Weights of a small transformer language model.
Size: 10 layers, 8 heads of 32, MLP 1024 ReLU, vocabulary 8192, 12.1M parameters.
Architecture: rotary positions, no biases in attention or MLP, untied embeddings.
Training: a variant of Adam for these matrices, 460M tokens, 3512 steps.
Each number is 128 + 32 x the weight over its row's rms, rounded and kept within 0 to 255. Layers, rows and columns count from 0. The size above them is the row's rms in percent of the matrix's.

# layer 7 attention query, 256x256, rms 0.0567, rows 165-191, columns 64-127
size [112  85  95 106  95  91  76  84  98 101 104  96  90  97  93 105  95  95  93  92  95  96 107  98  97 102  98]
[[113 102  94  46  99 147 119 112 130 130 123  77 129  92 106 174 142 145 112  94 100 172 166  68  96 116 124 128 150 156 129 108 104 124 187 127 139 178 103 138 139 159 139 140  91 145 109 182 143  97 110 179 133 144  96 123  76 113 117 138 130 135  89 141]
 [162 141 167 148 165 135  85 163 106 158 166 101 136 141  79 148 143 131 177 156 205 150  94 174 154  78 105 109 158 108 147 110  85 173 101 156 167 107 148 146 163 166 116  92 131 113 160 132 100 146 101  94 147 147 125 126 185 136 134 134  99 176 156 156]
 [129  99 140 154 106 173 120 104 173 140 110 132 192  93  87  36 146 131 147 129 111 172  87  94 157 148 109 119 194 129 146 134 155 146 117 138 151  87 164 119 133 106 106 122 121 106 104 122 119 230 112 141 111  88 107 114 143 112  96 152 118 119 134 140]
 [145 166  93 199  77 163 138 125 160 120  93 166 148 134 109  97 166 166 152 184 174 113 162 173 114 197 118 127  92 130 112 116 158  99 123 150 130 125  92 134  96 140 150 164 136 102 164 126 119 134 128  80 102 125 205 120 121 103 148  81 159  62 138 114]
 [139 101 157 189 124 126 159 113  63 127 101 112 175 100 134 128 133 160 146 108 100 122 135  82  76 159 103  53 199 122 111 149 174 154 140 138 151 130  65 110 132 126  98 141 149 149  85 131  97 136 152 152  73 103 102 111 206  86 122 122 151 177 127 123]
 [130 127 135 136 152 149 142 122 164 123 185  78 172 100 116 174  93 186 100 191 138 160 145 150 138 159  60 125 135 135 199  60 115  99 134  81 115 148 106 135 120  63 158 108 132  70 155  74 128 145 113 154 178 114 167 161 119 165 141 141 118 109 162 145]
 [151 108 136 157 129 103 132 120 148 154 146 155  91 122 133 169 136 166 113  88 128 134 194  97  83  99 139 189 115 136 135 152  77  92 128 132 157 164 101  68  83 176 138 140 106 133 135 137 110 124 125 140 123 140 143  99 145 134 169 105 119 164  69 114]
 [201  90 143 168 183 109 118 125 148 149 134 129 145 105 162 165 133 140  68 156 134 121 115 133  71 173 114 157 164 177 184 132 131 123 135  69 163 130  83 114 100  65 125 169  92 109 152 120 138 111 163 103 144 129 166  98 107 135 229 146 159 132 112 154]
 [168 114 117 154  58 133 100 157 128 127 170 120 165 180 192 120 106 149 105 165 124  96 113 188 137 159 155  90  40  82 144 153 152  97  91  70 161 143 131 109 130 122 161  97 148 132 108 112 105 166 123  87 209  95 177 112 180 121 117 104 102 148 107 147]
 [139  66 115 110 144 176 122  87 199 142 181 152 134 118 101 128 118 165 133 174 133 173 161 131 114 161 144 159  85 176 132 102 102 108 124 176 121 127 149 158 127 130 130  89 172 177 118  72 130 122  59 186 180 127 152  73 166 160 157 139 125 132  54 133]
 [ 67 104 120 170 179 163 171  93 148 139 155 130 146 102 134 179 117 133  83 152 203 179  74 178 136 155 133 163 142 141 168 138 120  80  98  92 146 146 174 201 112 138 131  76 106 130  71  90 104 142 126  82 124 151 180 104 106  58 125 118 133 145 150 179]
 [100 129  90 135 153 129 101 170 141 109 116 102 112  94 127 117 177  87 120 164  93 100 160 169 113 187 106  64 143 141 159 106 124 140 147  79 109 147 139 170 102 143 150 106 150 171 155 141 128 144 157 140 155 119 185 172 116 138 107 132 151 118  87 129]
 [124 106 151  92 134 105 144 100 162 121  75 106  56  93 154 160 104  98 124 101 114 124 137 140 126  96 121  93 160  83 103 113 115 161 139 139 143  80 113 122 109 150 110 197 116 131 140 136 124 112 156 155 104  28  76 147 149 105  87 155 117  62 157 159]
 [140 102 151 186 155 144 140 140 154 126 178 175 157 158 147 184 110 108 120 107 137  83 128 123 131 185 103 164 118 188 118 157 157 140 124  70 133  95 122 102 162 117 107 138 151 159 177  54 162 114 164 117 136  99 119 128 131 152 148 109  97 136 136  95]
 [ 96 132  79  95  97 113  80 150 136 155 166 133 156  85 128 144 104  90 141 109 157  75 120  96 165 126 133 183 112 146 133 156 137 132 139 130 107  96 191  90 139 161 137  76 142 102 150 124 130  86 167 128 111 106 142  93 126 166 113 109 122  94  94  99]
 [ 93  96 105 112  91 156 119 128 153  70  99 138 168 202 170 130 150  57  95 178 109 130 103 152  80 194  84 137 163 134 153 145 104 160 109 124 116 118 161 117 105 129 111 107 122 143 120 111  93 166 133  86 116  95 119 137 126 129 118 185 152 142 141 104]
 [168 103 107  88  94 155 121 185 177 144 116 136 120 123 111 107 150 170 118 141 201 160 141 134 172 131 145 137 144 158 121 141 166 133 129 124 174 114  57 118  91 166 158 121 121 163 118 116 160 201 108 131 137 127 111 150 177 123  98 106 152 136  82 112]
 [180 152 125 125 142  59 107 136 153 129 114  96 156 132 106 130 128 137 107 121 156 147 146 137 203 123 169 136  87 153 136 105  81 126 117 111 137  76 105 131 135 127 156  85 130 114 115 133 145  83 152 180 176 129 139 121 174 162 164 152 128  89 124 177]
 [121 166  92 108 125 199 133 195 146 149  86 149 121 102 117 159 130 181 139 145 100 126 182 121 168 126 138 122  98 124 118 138 117  89 194 116 126 152  50 100 169 120 106 102  75 102 148 153 150 105 144  72  88 195 138 108 139 100 160 126  87  78  63  78]
 [141 131 114 143 125 131 109 128 120 102 158 140 118 183 104 138 100 154  81 137 161 172 136 139 187 170 147  74  95 143 165 122 194  75 116 127  71 152 129 148 169 114 195 119 135 102 134 142 142 188  98  86 121 193 132  88 167 102 101 167  75 100 151 121]
 [140 167 181  86 120 135 129 126 180 145 152 162 140 122 127 146 107 103  43  78 142 129 163 163  93 147 150 127 154 166  87 158 141 134 147 173  90  67 122  58 140 165 153 121 131 132  93  56 114 118 185 192  68 107 122 130  87 160 155  54 107 111 125  97]
 [131 118 120 185  97 161 175 123  49 116  91 113 147 152 115 133  90  96 147 113 110 156 148 138 103 133 105  84 138  68 184 184 127  86  88 108 181 187 128  91 190 117 127 117  87 129 113 149 103 103 137 149  99 135 141 148 160 160 174 124 127 111 105 113]
 [102 139 125 145 123 138 163 126 131 128  98 146 125 112  93  53 128 110 158 114 165 133  71 145 157 164 142 174 148 136 191 113  70 100 114 133 123 141 175 166 131 103 105 121 128  98 112 135 198 127 111 138 145  99 150 111 178 115  96 168 135 115  95 134]
 [128 134 103  95 116  97 113 121  97 116 128 105 101 160 124 114 163 161 179  80 144  96 157 188  93 133 155 108  98 112 119  76 103 183 157 122  87 128 114  83 115 145 174 171 107 147 113 163 167 108 144  69 123 103 109 147 113  74  69  92 146  67 135  66]
 [136  89 114 127 163 125 100 155  82 137 142 180 118 187 115  76 116 120  38 158 206 137 133 155 140 120 107 133  92 103 131 126 150  85 134 130  88 126 118 131  90 125 132 136 123  72 136 125 136 148  72  82 133 147 158 145 120 161 180  91 120 115 149 140]
 [ 91 116 151  77 130  45 127 119  89 153 136 131 195 118 151  99 139 146 111  93 157 150 155  61 136 175 174 193 171 141 145 146 163 144 111 125 143 172 190 125  94 142 127 106 148 101  94 182 166  45 115 202 117  41 121 120 162 173 137 105  96 134 188  76]
 [126 121  79 112 200 150  77 140 142 102  91 125 151 127 132 163 149 139 139 139 130 102 175 165 126 134 116  98 132  86 117 102  90 139 148 114  67 110  66 125  98  91 155 143 187 143 128 141 138 162 161 114 152 140 147 147 155 196 115  90 144  99 126 173]]
# layer 7 attention key, 256x256, rms 0.056, rows 165-191, columns 64-127
size [113 162  96  96  87  94 104 104  90  97  84  88  97  83  90  91  94  96  99  92  90  88  99  90 103  89  93]
[[100  96 152 149  80 150 108 115 137 104 175 147 103 115 134 121  99 214  90 142  42 162 134 185 109 186 110 169 127 175 135  72 133 115 126 119 127  92 113 131 167 111 151  77  97 142 101 138 133 137 141  80 113 150 118 119  74  96 137 175 126 200 110  71]
 [178 133  83 100 188 126  94 186 111 142 107 124 144 136 119 121 111 117  91 105 208 110  82 105 143  89 142  99 136  94 189 172 129 186  97 130 167 137 143 132 144 149  95 121 150 111 115 190  58 149  83 139 116 119 150 103 159 128 129 121  98 146 147 189]
 [ 77 131 170 134 104 147  82 179  70 131 107 186 141 105 123  81 147 120  80  81 118 133 110 132 122 173 166  68 111 168 167 119 195 128 133 144  66 117 114  69 110 114 140 154 144 152 163 134 135 132 195  90 168  88 116 120 108 120  58 168  75 109 109  87]
 [117 147 151 155 126  86  71 121 139 150 143  60  73  69 177 127 128 189 147 200 149 103 127 157 132 187 128 137  91 179 194 102 155  90 125 132  95  72  96 116 119 122 137 112 160 147 155 108  96 110 106 159 141  87 163 108 131 162 131  84 126 147  64 128]
 [ 89 124 115 151 121 116 125 145  54 121 115 124 197  71 154 103 160 107 102  93 140 102 124 163 124 165 146 124 138 143 139 129 111 136  74 160  47 118 117 110 154 108  95 136 121  89  93 136 133 160 141 103 102 157 148  89 121 120 129 106  86  84 123 107]
 [196  72 108 173 165  98 122 171  91 139 165 123 109 132 152 125  82 165 111  99 186 182 118 101 164 160 129 155 100  89 180 106 154 102  92 149 108 103 171 111 112 128 166 127 110 104 145 181  87 123 100  93 158 147 148 115  97 151 105 162 100  74 180  79]
 [178 142 128 162 125 172 144 103 140 151 117 120 139 134  67 118 120 127 138 132 136 168 138 176 117 155 116 135 157 116  80 124 110  87 147 112 145  91 162 134  80  90 135 124 164 129 163 104  92 147 118 159 123 187 185 141 131 143 229  39 187 203 103  79]
 [195 152 173 176 141 141 151 107 159 160 181 107 171 132 122 169 159 114 105 158 179 162 133 161 121 149 147 175 120  78 102 116 133 128 129 120 143  77 130 109  78 112 149 123 109 129 159  72 116 100 123 153 177 192 143 150 118 158 205  58 165 161 100  95]
 [137 121 131  98 123 151  95 106 159 141 136 118 153 166  77 117  72 134 165 126 146 121 103 121 102 140 122  87 149 159 175 132 151 149  84 205 123 131 139 102 155 116 133  67 200 125  90  72  96 136 163 106 149  34 157 142 122 129 153  63 110 208 107 192]
 [ 87 168 132 123 116 137 148 124 137 105 137 141  86 130 125 203 128 145 111 174 225 141 135  91 148 166 166  86  52 150 125 116  90 118 122 101 187 122 106 104 109 160 169 161 191 123  89 124 116 129 125 104 134  85 142 115 127  99 137 131 145 135 123 162]
 [113 125 133 153 129 180 140  82 160 101 107 131  60 143 134  79 105 174 131 121 106 157  90 124 116 105 143 121 151 130 190 127 121  82 123 172 126 166 190 167 171 150 120  71 138  94 142 165 181 156  70 132 128 146 151 160  61 111 133 113  79 125 176 136]
 [ 76  97  73 105 140  59 140 107 126  96 126  88 121 108  99  76 162 127 127 162 107  80 107 126 117 120 188 112 160 146  95 121 152 128 115 127  65  93 125 105 117 178  84 159 100 135 148 115 201 203  95 122 102 153 154 143 176 120 107 160 139  71 136  66]
 [182 148 175 141  72 141 135 113 124 134 147 159 108 148  88 127  74 111  72 112  93 129  96 154  91 173 126 140 139 130 120 136 115 145 130 106 116 123 153  92 129 161 142 143 107 117 108  70 120 115 119 151 154  94  84 167 188  99 188 123 201  89  56 135]
 [139  52 168 130 154 124 189 141 197 156 114 137 134 214 113 165  98 111 135 111  92 164 169  98 131 103 109  94 145 130 114 107 150  90 178 162 161  87 126 115 146 128 136  96 186 109 131 138 131 109 121 158 119  91  91 130 152 148 183 148 144  92 195  90]
 [122  63  77 189 136 145  77 131 112 165 141 142 103 142 120 119 108 110 172 168 102 151  96 127 116 128 147 111 159 161 115  89 164  72 174  89  81 101 161 156  93 102 135  92 201 119 108 143  81 116 104 171 137 114 146  86 141 118 128  90 152 144 127 123]
 [ 84 125 120  87 153  92 114 103 153 111 148 122 108 148 195 122 130 175 135 106 171 114 143 117 141 125 133 172 117 140 150  96 130 166 102 148  64  76 122 214 160 106 114 126 115 148 117 173 217 115 130 143 134 105 121 103 141 133 107 122 102 109 108 118]
 [155 148 135 137 126 160 160 140  97 152 121 122 120 177  81  66 159 231 100 143 135 154 130  94 123 120 149  64 152 106 156 149  90 107  99 196 126 116 102 156 113 126 151 135 154 151 133 127  58 144 128  98 147 116 109 180 188  95 146 149 146 164  74 141]
 [209 161 113 132 151  98 171  92 158 118 186 179  98 138  97 131 143 133 134 109 152 151 147 127 114 102 142 196 138 127 147 124 105 155 173  99 155 156 140  85 106 129 150 110 134 121  92 102 159  95  91 123 154 139 112 159 201 137 178 179 192 202 105 165]
 [123 146 132 121 127 168 117 188 134 159 137 174 105 145 122 111 107 136 150 176 115 129 125 151 146 181 132 126 131  97 168 141 102 130 137  97 215 171 136 121 109 133 142 237 149 122 173 100 142 106 170  79 157 124 116 134 114 121 185 108 108 137  69  94]
 [183 133  77 133 147 132 108 135 151 161 108 125  63 157 143 147  65 191 150 171 146  92 142 100 181 111 146  48 135 125 143  92 169 173 133 120 153 138  98 123 195 194 137 149 114 138 167 108 139 170 127 114 100 107  85 149 121 105 103 121 120  95 117 136]
 [151 123 126 109 132 181  78  95 119 152  81 123 174 146 108 137 124 107  89  52  85 133 122 113 122  94  96 145 147 165 143 109  95 121  91 181  83  87  71 135 126 104 137 147 148 149 144 158  51  90 104 187 128 144 155 105  99 117 108  89 164 142 119  81]
 [ 92 151 153 157 105 153 110 145  99 140 163 147 149 123 109 141 167 103 176 113 133 123  91 109 159 179  72  96 127 177  88 152 137 138 121 137  77 129 138 114 168  67 123 210 137 130 149 155 130 148 157 173  86 155  98  92 172 125 119  94 122 138 135 168]
 [146 157 123 135 111  79 146 142 128  86 116 111 114 100 134 136 183 128  94 156  98 108 103  95 158 100 182 187 127 149 150 154 143 171 156 143  52 142 156  59  90 155 106 166 119 129 167 117 175 121  77 134 132 104  96 100 183 128  38 161 174  97 164 103]
 [181 182 135 143 145  96 107 160 108 173  78  74 169 138 128 114 163 156  64  91   6  96 119 134 133 120 163 143 173 120 104 176 111 170 125 206 127 128 106  94 103 163 155 103 162 149 147  79  96 163 133 156 131 111 140 111 170 180 137  85 165 133 139 119]
 [ 70 122 147 136 142 108 166 165  96 114 125 156  73 168 135 113 115 126 148 111 205  97 125  78 188 131 146  91  73 116  95 118 156  81  98 148 100 115 112  98 150 111 139 200 118 151 189 136 158 103 108 125 149 154  90 119  56 172 141 104 108 141 153 108]
 [134  86 135 157 124 105 108 145  66 116 119 141 171 140 113 126 128 107 127  51 168 104 138 124 159 120 108 151 244 148 113 160 167 113 139 144 139 138 174 111 109 100 134 129 177 160 203 144 135 128 114 191 103  80 125 104 138 144 103  94 147  97 159 122]
 [ 64  94  79 120 181  96 150 162  99 158 109 125  53 128 173 176 195 135 135 136 118 117 159 114 133 149 162 143 129 117  66 111  77 101 116 136 127 168 126 176 131 123 105  89 115  91  91 170 215  90  75 147 150 119 141 114 103 163 133 137 108 141 124 170]]
# layer 7 attention value, 256x256, rms 0.0576, rows 160-185, columns 64-127
size [ 74  78  73  78  84  82  82  72  74  80  76  89  80  77  81  82  77  72  80  78  71  75  81  75  73  83]
[[127 153 207 122 121 161 117 170 150 128 121 162  71  72 109  74  95 136 127  84  83 149 102 182 127  81 156 138 120 115 101 164 121  48 121 152 103 112 122  91 126 121 148  93 187 107  47 170 118 182  96  75 161 188 194 135 168 133  91 153 155 176 160 139]
 [104 152 127 144 150 115 114 130 113  80  97  73 170 124 141 159 144 140  48 131 148 127 159 106 149 152 156 114 168 148 104  76 107 127 112  50 139 133 111 119 130  78 146 160 145  27  88 183 139  98 193 168 157 151 127 124 159 160 127 123 143  74 109 107]
 [125 135 123 115 139 125 124 212 118 147 161 100 162 113 116  99 122 125 114 101 133 124 186 103 145 162  80 182 145 147 124 117 104 216  88 192 134 148 143 151 161 116 121 122 123 151 118  27 112 145 182 150 165 131 179 131  91 144 200 101 120 128 166 107]
 [122 193 156 136 159 129 113 180 147 129 165 123 136  81 165  62 109 125 119 135  99 139 127 152  83  75 128  20 100  96 103  82  82 153 127 159  89 125 147 152 124  99 133 159 165 154 123 151 117 172 109 169 143 159  98 156 124 161  64 189 138 190 134 131]
 [116 139 160  76  73  87 156 158 157 174 146 121 111 144  85 151  47 179  17 162 147 106 122 134 124 119 164 180 192 125 113 225 122 118  67 123 148  68  86  89 163 127 107  65  71 120 129 162 154 154  95 113 108 141 175 121 133 119 162  87 130 148  79 151]
 [115 127 120  97 135 120 123 148 157 184 163 113 128  84 126 175 109 135  48 111 148 123 114 135 100 131  89 157 145 165 133 111 138 102 115 147 126  98 123 162 121 142 127  94 121  93 119 137 144 169 183 161  48 133 140 123 146 139 174 124  67 110 136 126]
 [143 127  89  81 147  98 151 113  70  85 122 171 120 147  94 192 170 170 204 139 135 150  29 119 105 133 180 131 120 186 194 199 154 123 133 175 125 205 105 134 102 138 147 163 116 127 123 131 101  86  97 123 157 104  82  99 105  76 120 137 102 192 138 153]
 [128  92 117 133 158 126 153  66 189 112 158 142 133 129 153 134 137 118 120 152  99 128 151 115  97 117 147 197 131  88 135 113 104 116 115 176 127  84 137 147 110 241 114  80 136 135 151  62 128 192  93 142 130  56 110 133 100 112 140 145 135 118  83 149]
 [122  57 154 232 110 159 113 126 156 160 144  97 137 197 103 117 115  66  49 130  97 114 134 144 119  74 176 180 118  96 104 106 182  76  66 139 146 164 102 141 152 163 122  64  73 146 158  74 147 186 110  72 112 160 129  91 149 130 155  82  96  70 122 118]
 [144 233 150 101 121 142 116 116 125 216 118 171 148 106 149 120 139 141 106  97 127 157 168 158 106 118  88 123  96 130 111 113  96  90  97 111 140  22 117 122 106  96 119 179 120  71  95 180 123 131 102 187 179 150 128 178 143 118  58 110 111 176  83  93]
 [133 166 189 147 138 107 132 123  94  55 122  97 120 189 154 162 132 137 122 120 150 157 144 111 156 149 140 115  77  94 127 134 118  81 122 127 177 138 123 107 148 104 125 116 123 115 163 121 163 120 156 117 167 136 138 192 116 102 156 123  90 162  68  66]
 [138 146 150 131 172 133 137 190 130  90 110 137 177  93 139 145 151  90 171  96 147 132 121 151 107  81  90 168  96 167 144 147 138 167 138 119 108 221 159 166 153 112 119 116 143 179  70  84 106 146 136  59 175 173 108 105 109 129 116 129  66 144 143 130]
 [126 158  96 137 149 127 144 146 139 114 141 115 139 123 128 189 125 129 141 145 127 154 174  89 101  72  40 150  92 133 137  83 137 101  83 105 115 125  88 109 138  69 120 126 115 137 125 103 109  91 113 133 150 161  81  62 110  99 161 127 134 131 162 123]
 [139 152 142 140 137 139 128 109 127  88  64 129  90 143 124  94 119 158 174 116 148 109 101 124 198 112 169  84 105 152  80 176  87 105 198 195 163 124 134 110  84 169 175 126 145 101 190 167 158 119 118 139 106  98 122 109 131 119 151  32 148  71 178 159]
 [113 150  69 149 172 134 126 164 159 145 191 125 138 114 134 108 147 117  56  82 155 131 171 125  86 121  91 138 149 156 127  82 120 146  97 103 127 118  73  76 167 164 114 128 138  98  55 126 125 130 102 142 182 189 155  61 117 119 113 165 107 161 115 184]
 [147 104 134 155 129 128 142 221  80  69  91 181 156 158 119 148 115 153 122 118 104 143 166 121 102  94 127 141 159 159 113 180 126 106 171 201 134 224 159 141  64 165 154 115 134  88 145  91 153 171  78  58  97 115 102 126 115 147 136 110 105  85 172 114]
 [117 111 151 106 150 116 118  98 108 140 159 164 193 174 119 197 159 117 132 137 145 138 109 132  92 154 120 158 102  57 133 120 141  80 110 148 118  39 137 108 111 227  93 178 103  84 144 100 153 128 162 157 115 175 143 117  79  83 146 126 166 148 187 193]
 [133 116 114 122  81 155 127 160 145  79  96 138 122 110 112  88  96 103 177 146 149 123  83 144 180 205 151 154 189 150 156 149 149 112 153  77 145 120 128 149 131  63 129 130 160 136  43 174 110 128 139  81 119 140 138 178 133 104 196 149 144 159  69 171]
 [ 97 122 219 133 114 125  78 154  94 150 126 115 171  98 107 119  93 170 199 136 129 166 154 121 148 109 191 138 138 167 179 148 155 160 144 104 135  92 163 130 153  89 112  89 110 105  67 161 104 106 177 183 126 142 147 169 127 123 129 153 135 184  94 130]
 [123  36  88 143  99 111  98 181 124 148  84 100 166 104 137 194 126 171 144 126 100 132 167 143 121  95 187 154 112 170 114 148 101 166 159 101 141  91 120 132 123 127 149 181 161 102 122 157 155 156  86 133 109 137  89 143 124 156  89 132  95 117 168 105]
 [117 119 192  64 113  82 171 154 101  96 142 109 147  62 152 113  74 137 149  94 118 154 123  68  83 147 100  94 122 177 113 169 134 185 149 158 125  70 114 100 151  89  85 113 141 103 153 151 158 110 189 201 131 154 122 147 144 155  99  91 138 116  96 127]
 [153 149 100 185 150 134 128 167 132  70 159  91 106 114 107 169 113 130  97 106 138 118  74 131 104 177 112 161 147 210 126 170  92 171 134 178 133 181 104 104 133 124 126  86 172 132  48  70 157 196 132 174  95 125 148 167 143 119 146  92  45 176 153  93]
 [142  83 140 128  91 142 155 203  84 104 110 150  94 156 124 133 160 139 133 134 115 111 170 147 126 148  91 130 107 108 201 160  84 149 120  87  70 155 130 149  62  83 116  95 170 107 137 189 138  72 159 115 133 108 143 121 154 171 119 155 110 114 181 114]
 [123  85 181 135  96 161 138  79 151 124  91 159 161 213 139 110 153 123 153 113 109 136 114  62 137 113  62 114 118  62 154 203 148  96 157  98 159  99 158 102 144 138 145 121 102 165 141 137 141 146 172  84 147  66 139 103  86 106 149 155 167 152  85 148]
 [129  72 131 112  84 143 111 175 138  71 151 102 146 142 112 170  88 134  90  86 123 102 144  90 130  81  98 127 206 224  84 127  83 111 121 126 173 122 161  88 136 200 110 138 132 131 103 179 154 130  46  96  82 121  93  49 109 137 135 120  94 112 159 153]
 [139 147 144 140 145 111 126  84 145  87 131  70 142 136 136 209 103 153 162 119  95 153 149 105 107  53 144 119 132 131 112 177  92 106 156 154 155 105 166 101 132 155 135 106  88  61 196 150 125 115 169 165  91 150  73 123  97 145 124  76 153 104  74 116]]
# layer 7 attention output (transposed), 256x256, rms 0.0643, rows 160-184, columns 64-127
size [ 72  71  67  78  73  82  78  62  64  76  70  80  73  66  73  84  71  67  74  74  66  72  73  68  69]
[[122 144 154 142 117 131 117 104 146 123  59  66 138 127 165  95 189  86 138 192 148 195  85 108 135 102  82  82 177 193 140 111  97 203 132 120 179  93 146 143 177  89  99 131  89 123 179 190 109 148 116 159 126  58  24 127 164 168 109 167  85 131 118 101]
 [105 154 120  87 139 159 115 129 160 123 185 135 161 146 139 156 119 153 113 111 173  98  83 162  95 167 154  86  93 135  96 121 148  69  86 144 153 113 114 136 177 131 150  91 101 131 131 139 103 142 148  22 173 138 124 119 112  90  70  90 118 176  98 165]
 [145 164 108 142 202 116 147 122  88  74 134 155 115 119 129 110  90 173 144 153 141  91  91 110 163 147 135 140 112  69 157 135 135  76 107 133  51 146 135 199 104 160 136 109 156 113 106 117 190 138  94 215 104 161 196 121 137 177  89 169 139 161 150 198]
 [ 84 105  95 163 188 134  59 142 166 161 144  71 151 121  85 152 144 126  65 180 158 205 114 123 137 156 105 114 102 133 185 122 147 143 129  75 113 117 124 137 119 148 100 145 129 108 165 141 119 144  97 180 134  60  99 133 167 197 109 126 130 151 172 105]
 [127 136 122 132 116  95 220 114 114 124 107 162 134 145 126 133  85  76 209  60 154 184 112 125 125 123 136 117  71 175 123 154 153 137 127 142 123  77 128 119 167 150 122  95 120 138 119 115 102 155 172 165  82 123 148  93 153 125  65 141 136 119  88 140]
 [111 162 136 117 133 109 124 113  77  96 106 132 132 168 160  88  92  99 132 105 163 150  76 116 187 138 126 176 148 199 163  90 124  78 103 128 174 159 142 136 178 101 128  42 144 110 167 106 123 149  85 170 122 149 161 134 130 113  82 130 117 164  73  87]
 [165 121 147  92 103 149 156  82 146  98 130 136 129 125 175 118  75 180 179  88  87 125 157  96 139 155 175 185 160  90  91 110 155 140 153 160  93 140 183  84 124  94 165 154 127 122  48  73 140  51 155 171 106 126 148  82 143 137 192 128 110  83  95 128]
 [ 77 120 129 126  76 122 127 130 159 158  76  79 213 142  72 112 136 154 103 110 150 157 117 101 138 134 141 154 158 179 164  99 171 153 127 110 135 142 149 117 140 135 138  83  88 131 107 174 129 136  90 139  70 140  93 155 183  69  90 149 115 113 126  38]
 [169 119  87  84 137 129 139 131  76  75  85 106 101  91 144  81 128 147 113 147 156 157 166  74  91 103  99  65 106 179  87 144  77 131  84 121 166 159 184 149 137 156 131 183 151 164 163 150 128 101 113  75  98 214 145 116 107  72 138 122 152 129  90 133]
 [171 122 158 123  80  95  76 114 170 150 156  95 146  93  71 105 148  93 156 134 159 251  90 160 125 152 149 159  93 106 132 101  74 109 130 147 148  97 106 166 131 113 132 137 150 100 149 145 163 121 106 123 187  20 123 132 146 136  98 107 154 109 126 109]
 [ 94 131 155 147 152 106 110  83 106  96 189 146 137  56 106 125 101 109  57 149 114 137 128 137 160 142 146 139 130 159 140 133 129  92 118 122 106  70 106 142 172 188 187 162 191  95 107  93 178 133 100 165 127 143 151  96  75 132 131  98 125 148 150 142]
 [145 159 111  68 142 132 166 114 115  72  90  91  94  94 169  74 114 144 123 141 120 168 121 109 178 123 173 135 180 115 171 124 121 103 152 175 124 154 136 135  75  81 171 157 132 121 174 169 178 113 150 229 139 105 155 144  84 188 185 104 140  89 176 133]
 [106 158 135 147 114  95  96 141 138 143 155 141 119  84 141 156  98 171 140 181 125  76 131 131 122 172 171  96 120  90 103 110  90 117 130 118 184 153  48 129 101 146 131 156 141 135 155 117 174 139 166 149 131 131 180 160  70 164  57 107  77  57 125 176]
 [180 103 107  78 123 167 150 119 147 137 227 173 118 180 177 115  76 148 133 132 103 119 101 148  93 143  91  99 175 111 172 120 140 149  88 183  88 107  94 122 143 126 123 154 164 182  85 117 103 120 148 122 109 171 138 108 141 135 159 134 119 175 126 127]
 [ 49 145 143 156 146 112 125 112 124 104  45 111 147 133 138 146 145 169 116 117 157 144 112  97 155 131 137 128  69 125 168 141  82  76 193  84 207 145 146 112 131 121 132  82 108  97 137 160 126 146 139 148 116 114 178 155 136 145 114 130  95 145 138 129]
 [170 110  82 104 127 178 162 120 200 108 140 111 154 146 159 106 140 148 152 123 145 162 149 131  89 154  95 127 194 109 136 111 210 172 152 116  89 119 160 138 113 104 133 101  97 165 103 138 115 191 111 146 134 154  96 140 142  89 150 133 158 128 166 134]
 [166 109 146 125 109  77  86 158  82 136 182 153 129 104  63 170 130 107 154 138 118  74 148 135 175 154 170 102 168 139 148  82  93  75 127 131 125 124 108 112 154 108 106 114 106  64 112 155 126 145 125 118 121 136 121 154 148  90  70 117  69 143  67  89]
 [136 115 181 134 122 145 173 134 137 107 107 123 153 109 152 122 184  58 164  91  99 162 129 121  51  89  93 145 143 127 110 153 109 115 134 133 106 105 202 159 145  65 122 162 105  97 156 164 128 120  75 190 137 165 132 110  94 176 145  72 179 154 181 104]
 [161 123 188 162 138  98 132  94 125 105 161 191 177 119 116 125 148  87 145 169  90  90 108 147 153 159 114 183 105 113 163  94 123  92 106 138 125 149 120 204 134 144  89  99 135 106 128  74  88 124  70 169 175 136 134 121 174 178 126 139 140 151 134 148]
 [159 105 130 159 147 144 178 145 147 127 124 128 192 118 150 121 139 115 180 177 147 107 111 130 168 140 109 144  88  92 124 169 198 142  76 106 120 155 193 136 132 145 150 115  96 104 116 137 123 112 120  92 172 149 104 173 149 139  88 181 152 127 200 110]
 [132 152 153 127 156 122 113 132  99 130 207 149 129 124 103 155  81  26 139 138 182 115 120 188 224 144 165 159  99 147 167  85  90 101 127 134 106 115  80 126 173 138 150 109 131 137  32  45 116 151 121 124 162  95 178 120 121 155 103 187  93 134  94 160]
 [149 138 121 135 160 140 129  97 111 112 121 135 163 120 137 130 126 156  81 168 114 229 118 167 130 138  66 149 130 162 125 116 157 116  91 127 105 123 185 121  95 146 107  74 138 113 125 133 159 172 118 103  66 121 113  96 107 115 127 113 130 103 163 159]
 [182 156  95 165 136 114 123  92 135 117 116 118 119  67 193 148 148 104 155 104  84  62 142 130 107 145 118 105 146 134  85 145 205 145 137 132 130 105  87 124 103 179  97 157 107 147 154 134 154 182 154 108 119 151 145  94 101 115 133 100 143  81 150 152]
 [ 57 135 141  93 123 119  87 140 142  85  98 134  83  94  91 138 186 148 140 129 109 108 121  84 129 106 135  92 124 129  88 110 140 171 175 151 143 141 123 167 151 144 115 141 125 160 105 153 120 150 164 145 141 115 146 109 143 154  75 103 144  93 123  77]
 [160  80 108  99 150 128 132 169 103  72 138 129 156 151  62 133 145 140 199 165  79 166 173 121 120 171 109 123 132 125  86  89 147  98 124 168 114  97 199 149 148  96  41 138  98 153 176 165 134 165 137  81  97 197  82 103 112  91 114 115 123 146 133 137]]